From a checkpoint of a small transformer trained on Wikipedia.
Training: a variant of SOAP for these matrices, 531M tokens, 3689 steps.
Each number is 500 + 50 x the weight over its row's rms, rounded and kept within 0 to 999. Layers, rows and columns count from 0. Numbers have three digits each. The size before them is the row's rms in percent of the matrix's.

# layer 3 MLP up, 640x160, rms 0.0625, rows 0-40, columns 0-159
107:448511457477506587554517482565499524504493519470500457556496484457551454405571417499555503518546583585432467464629595524503512531509492567481462421571505518500467492574578568541525503581438477554524463464500453484578477501450421483565468478465475554485466480560495520459505555440436487419512520362507507541574535601476501465406435443573478510475568466575547586511505461437480520439486514528479429614539478455526492623464459435550438470521609452532538468500566533476405487525520491
096:498587571497400538509537531516512503468570551431474553494509519521496510541535493504461451533410547461433410569410539505489495624595587489630478466448546508526488452577554542529462492561539567546519539480475439473466594470526493502521461524499502399523454405503501536471629531600492520504444547554366452467476517454443483391544512507472522505551552471548484551506428546584553521538511475457542485627590461576503442429493478485533477463504514522481555550465425550483548468523498545
122:507392447517541520521528540453568520427426543534510376440425567544437495457492539544536509344515503558491529458473446532428460492483464552518467439544540443544583494512418495504429533493491558478480608509502414534562482533532490542489419514507401539594522539465536449530417584470522535605451506489570567468504481491395502498524438591519521494528547449511478483494515486471546468435491474498656484486439534463527559412551448464521490583501503480476486438528546492598432520582471514
116:535532564485495436550578530486524402467628444538486486518455444495488474539444505491542446443510444471476482504574517420486503533457499502409497375476528421468450508494441523496470417544542566488487453434479563552541535495428420445535450545547477404473591618546541480587564516468462537393508504507528508531580498518470582515509632554439582580475580517509523550498400516531545559428568521575548477526552508510477551533511547482445521566490542524530467535529400506511486590509419490
024:595430390548467362459525565544504600395536484483482507478510493541466513527466437501514540475552505481565525543436495483599449461541464544460525545472418581441586462482554479513526525548464528481460524490464464542524580500496454517510486444567466492563583521452486425517552507468521631503540475514411583459392503504522480491437469568545513531573549497555526435467424496495519531463533503531546567561443395511479536502407456450485495374457549476432423503437539391517564520511493551
111:552539455592428493515460463525576519449526413411395404447437448518480561498474453461405587442400565536472493494519469543490537572468563550461564500446450561464551457521525566478529499489487529549446574484519510492581523579456561406456440439586556436524610514488487459387523485514559495463528454505479459492526526511525482543504528370582583465509504553562469463485405556540584520471538578501481469574488474538604562510453487503479406488443515480490585533511475485502516468528546489
097:478503485484496566533386546423536520412591510538532532477445560565451530460537520522476489496498442499476427478418558416511535555439522436543501452497497445486516540415541444516402456516520527506515596532598578472429501548542546424542509422507431457458534454514519478464539533422458573522486566502417475402555489469432547536575583479491522424451476582521472447500530518532539459542522486469493405551541572486501544494551509363409623495518423474477459565487450455567468527413456525
092:438542475390536537591481475533512455487488552524453499530541527352504591476453513499467478497482518461537449470469471565432496532539332451471512557385476515528492578431561576488558581470512489452546502621517512452397541442471499491511504512564511520464408482575472485582464523518516429519477516535494505507576503475478509503504515499463519474604480486520557532454478439489479448521532493410400495508494460542409557477545545577404444593454460530500483546634455486459526499483458606
088:492559407390545414524413561548449487506501557488525491450524563468559513415513524516505472612458617538469629508561545553479453461524490395530438459399576507464570472491420507476470463547480516476449567496537486515491577490537528473495514495492491505479530434496444434567480479514510553521522450518473602463491485497423550488443504526458625459491480404514555504507489514465389497467472487416411447608534494567533417397549481538527467554483474563580432522554482574549522485525541497
071:402510529470488645473498436463415468541604495473467546473508485448503579571502484515510467431478513384422439522550497468450412479553475473490616467504500493496574615447562531545447512574428554537466495444496540569538531576436461514471394478482545475499433497455489466428527516505527575510533490387465578472447433515516488446516448473566492536494518496488532541499444383503488452565474398502574532629476456494446536471449444460497509502488450565408543457494542422473501503541497550
029:520448447513561478518511571560528458465529495549500486507431451501513479484464555602548476487404500435383555555563527520553502479502453488457534535527523560483456563469452518484569488518470484547566521516383517514541464516497351496519430471482512468466509501479427543494568443481497658561530526508420484539523581493575496503452411465493562511595553402521534441552474479510454562462575538532528510599487427550480560567532467495534447544392553547514529479533394439452557411502548595
109:558506545491476558586523491504523428551475450471548520524398538438406424581481519569511483528484541451527495503493493561474539471509491475453481490438461400566460501450462464534484525523568534525585511499487532583441553370543441458461348472618415637475484520472483593486472584511436583491495434507535477500447432526527551525479451541403458445542518546468576598479508431617469521477566473517482515472522525487540456448553556566562514552442548504452473520477472455505520445546445473
111:475440484490496540533487503451447462432587425488519488488437550426390480501479559479433457533459441483491512489498540529480528441515567535537573405473514507457583626497547582422460569540553502514646501543498502552568543414469552423486473477518376531442507487490533474489525433528490475545432581554460511550473484559550542504506523557592497474523516547601479468499462532587508461498541441584475456582460427476558398460554492469476466443406576571550523536554502552518581417512482518
118:440499556528426503499482630451546552469501478431509557464504457480489511554519476581499500536488465528469458586531558575600481507548555486527610447572463449496503495476476523542497592436515538508556587519432476561486450485498571528429501501470385452404556542355394531525502436549507406423492526570530549477472408540465540440478502460451508477559514563509539510500548633501423606549572555458438569492528569520550440513503499551525514492434478522484428492452528549495497523484558544
036:509508434527494520506559486489532555469421463599573489456539455466611482480445453473571517506418538488419523453541469515495561543551499481426537455468470491525533482501508461461472516513505532511566609553434450596529534509460459504565504413487475443552518540465527470549590534481400637502529557554443603483538473549433507626506488483458478386525582448601482459450460518477558515474613580482551457553432537511541515609466482541450502443512490496529490417568539558531515418432493508
128:538459533484569585542547513454521550532530517577532452427457475496493502397559556483469519456480451539508533448528665433467534550498518438556536556542503458575486549395492531449581469493489551455542464417464516436487552483494421423609419436500551480522480451520435521526581601409443552470454455465489460470519466527487432510456448412396532629563551482523497499538533510459471489472449481536466478577472475481524499461581528484536521597581510464588428455510489507530456551442509572
115:549461527493505487485451547535486563394589535493425454409486496516514449488599480434525480470496514529557506500436434493500565509527543450473498524464522557535516425572572468488409503515504558419491525466469506516545482432499545426582497409506584431544412489450519429363531426472527527496542466532507554419591589519487476522502562458456484431468554456481425421538544581483545511585573553481545542547426470425559481557518424434453512451550534495459499485495500536582475427425376445
109:527532507477483511602565475471532592457546482481513492479460562445476555547432541492503542598498481521432577544425559573548437555533574449501544438481394388465417573552431451482562515433505576581557520501532467496500510470463436424471516500607401482581501533373398471525538576506520467441574486495476468543482499528507519468471563555389538399503530490470557519507548504488520556424616560519453531547544527512552463456520479556483506496579465483499452491524417519453514480498551572
104:509541569455463506476482508457570472454597455441539647534527517509575434563414523508578527627414491426540519481530491544475581565460508502542497490496456451500544501520455508501495498560494598550496594569502506531455493472511448498453456503489416491449488449534459517519594483514528453571536570516415528500494517509573514538546547477449461406520472527607525551567490483605418483522575546548447474513560549451521555561502512595625465529434581476467421521528540521473445484441602554
050:518396442487527532495519514483499461438493577435531550532524485556519469501473465577486474496472499488487511520506606513544530433463575466392538555436468619419495459496549536528529557497516542474543628491393521473518544412433469490490444386512507524540496537507497457458527474635483642514465474410497645572521469479484460475363596520489443513568478422510454443564512543493480450578482478506479560561436527498531560559475434494536512465489521509466565562501459458514521469506536569
061:493496442528459484561510559446493506492526502540548499503439520416522565498451493507539593593404462463474562509470471541550465584486444542464448475499520425433494495484464499521494602605487521471477453514456510543509534509510477501530551458544428513509385564496445414521534448507457533499471545526455536492490524535447542475466585474430560469659577371608591500554566578460520551540560528578513522507467516485455554397527451536499549483537501476448407486480618367570490488457518483
094:509510534548455568497475454533499449538481476462507496433416496535448538447450567575593589515520515586505513407437446450467532538480463432467530480388538525512414539481484504433521468507522569492501481599480568538470467466505543586574523434529469531549520585542550525490483529535462526520538537443393374569464488468544481389524492569397477468491547477576509475566401547553478473508442507542503478459491497386427564398511547496559509508575543472511436646496477492436434505525514538
114:446500369485492484529500541513409510507495488508527541484566514521485523500463577475432509561570494413538428537477566524497392425469569446497474547539476476524450527519529479534476599574485534595438409488480465551566507484453461440447470575432393520433422495512534416469490526570479509486574439477483514505546481484560512579514431509485492446579533429391537433444533549455471443558496439455469537612509571532364471494520432446472511524418539473460518404513483478461457516496382506
117:481458491477448562553508534626464548509515581412480441440539550543533433397468491522423575512569428411505468521562461561476437480488510450566454498533510547503472516492527417453458459570488492502457503448449464474496536496498430422473410464521587480474394553519554550404509447506531497458539503451481548470570512366533460487484518531419517532553554521509482462516480445582463486509409478449436518532435446583433455502555392468510539411412579405489518505547441424472459559503458529
117:485425475414480614509494506533497482410517469581477530454453598509533516443488472446414549474524595540486482571565533388513468500461556633479435493525539481497602543425480498537544427510510387504565562496375493460521458530510436472552508583561512557479490558496468480446391454494579516512520497539477494485503523481483463455469533435553462556535548452555469447493537485482512530512447532589546525513578490631498407514441579483497556531513417590449544484566417478504530522513428474
109:447518539518503458402562512560583621450525428465486535398524403492502574449609490431455427457515433479498479599427499487505426474481461488500504462439500626481501534486455513571614530565539491484477547527467563450555443518515565463555516570486502547525525520485478445346455426519536550442504392538536573505467569574501456481539472423544645468549530477499490430575536494542378479450459468457503474511500569478482436492537477499511445457504453490526471496496517531477483540512516536
115:489560470424564423574546603485532534468554487482484472602435533576446417429533517553485451485462571483395493493495461493474503440529529505492511382488498371502413451470523483468523532484571549523472472545503483427536504484524378383506416496558467551455558468530547548496469502454368457486497550526490550491507458519463495414419647444570446573523388435480565480476528516523555456482513516499536581566533516531585523589533479524559577470512532536540541530517500511504514512475520478
113:510519470489514568467556472487522455432591553593606521405395540536478574510492526460543526490563527498480434453397491530475519435494539540435494487509463543542471530503431404493490522489516559485526550481507459508539527637503461598513504580596552598406390547445427454425439557550601432526451553470480507515460570539530482506489451494517505482596524542408582449477486489549463536455514471558524548492482539497543437485587426617475498516457448474551487421481480523511481560566498533
033:559599398556500516564443586496457445441470466394500519379450394490495581522496518566605508491458423484473439617552507474528483528554544480432619494400468534504461500477474455545463567536517554524447566557436544417407435564477518492470383574515453482519455564506396502496475522481571580573512538497545480544525545537485474458469537564421476438557470510497518452582489522399492504465585537530509462527464540528455529517455513466519444486448463588500525495526486535471505491511468547
103:501462491536491455476579529507576519485524434553479503529581519487437445421538496534486522525460529543416556399541564382509583497459536527563483376493521501475525578633479463571530476432472450500400491521419395489458458418453508459502491428494523436617470439488426464462520445523506536429501538498487586462517486480448492551537531439564555473456522492625436441556588529498504484477498430550528501510525528392495413561449531444506510549560531517515583522554542527481423565542496530
025:516569419587490529602509535530511505439495486466515508490555526521620440478421465612626527491509555467463457549468543520499528540522550459447562479526468525555473551473518599509492538555585553485491523564508490494479543511388435468517407488493482489475477564421502518487481536523434586536507589452384534534560511585443452523447505501369450578568516413486603455524489586450414502480426498440497549561418554523568527491456428484497457511469479514546588444527553499466536453477508517
123:474523482487475569563466471475535563503545513499543459434472558545545499447468560476607554544544510472502480471438456538449478523497440445431505467499473347513570613534576535430487517446436511578493544480446410474568544513508426507392505508467539569420505531488454483476503575542536461564545563480414477496405552497534539604427460657451432534496599548502592436423434549470423464490494545473479469526455534536508521513538489495510464431472597464471550468432519480510440504544448512
099:515498542567476589508485570508565420474485585497486597597562502441408582576421638473524453587414557608418551531509549497570534488533568547536520432538499435424471493478508541460559542434458511502451568479500511505454517484446431538392389476472451505487417508431500553564521502534485521549583558506554477489490557483478545494497484563482438526460518511546510521506536469421471555497558494457487524463468422519512514495531536544526491583570516592487557466491554579467562556490600569
101:490605542452396507523493559573579510526569548483489528492475530530531561464471473471575508613493476420481558499491525451489522484471471478510510500586439392464367476497498518441518581557523546528447573532455561503453494470491438506365403418575418497488535521461470461537555577453477494518533544492454459553434527452587501500558437528473532440433542511451600448543492504442498516424525542496529511474509473493524521471527505533521532523428608490378571538599527558461480613535533566
113:518422458541484491425472549486398486509467572515494476500455530466583484467506491487544481457552605461541449483498601424390552604486503463465515553540506566600603591538480523456532487530573508483466590539494543496546481460554485533583452527453466524569541558545443407480529489432589555504474506445539563518591543484480486431447444558563562575438510447541465428482476485437513513506511493560585494435443433615490471448439449469479477531513468574430523402556454512545466535500471418
033:555460389530531564558452534488439483520567511511467546512468430421458518510397544518493479460512626504462454527556488591584505456561586428515494556529416617416574479425526432504449525421528517566567471504422548447510501488410486532460401473567513502459499532535494436515522439482462622492518541559516495552541460448465506489419508531531519508488596384483507447517506407583512466565530549607527499548471495514504524498545493519464514461450532585543521459530540386537490452465532541
112:527472622500528515571555472526523487533616437454517494438546442428498427505570444435534521543513447509508492525575473500450549572517410528496465366458502483400410531516472551512485445519536457474449574556456461530435497437453551488473523430451419422532482500515544534476562477524472560517557605512524427510505405508455564436482510495499531463452570403518506505516391608429501502470454492489424559536494485484582480449444594398522499506560594504533486495422573478456483541468453449
109:525430516492475436575554536559543618500548419540510423480494449415517393491540472487451575544472449552529497531484552490439467498593532483450499532477563474443408520413551471429535523488436526507438519514441434499568496522510591390499605478531438457523531527546507523436393564451470434508573442513556504514574530545417502501492510441475490501526493442625495408514530555429538540532526517479537501488407447515564493524552493427525470606508522464539452452469545508565496544468359508
122:572479471513495434554503557542576586440652429568454517486527451614463596499490415511542420469437457475525592480415559494518484513528523536508525524493507580577395452548505538522488501549507567411450547429498570506526564503465476404475488521524592357541456527479446520485544509502553513469547542560475518518584500479445476463505452386517538535543549478428532470540524438507463493530521466503508466542560469532501509530563493486606494484499593455487590456568453435591441548526518506
121:558542515444448474517527558491538548517443456527570531418471521454490516523514494470515479610448457494524403450432446563553484545472570584477521536437465528473468555493460512539448604505443447566415450498571514525497424481480486596569459450576440469586500401536444415471571426621533474486507563459454498513511405537518398519534488554556526490407505420541428558528468539463513601476481423505530596529492563456518534447441531461490470495471528474387421503519469455469552506560499555
105:552497554527428417469548582529509450489518486566530538502575531488605437431557425503512427618404507483470532542504460515538511560475531455482526563477458542464439514494460476444462493487487477485562529540560543601500553526463432513475521464564519430545556514535528480598510581442448498452522571500362489479523452456560419469454483399506525581501526465531479568489482506483483520435521528517517581475558423504457514561576428532456567557509506599482601448627546407432476519466575546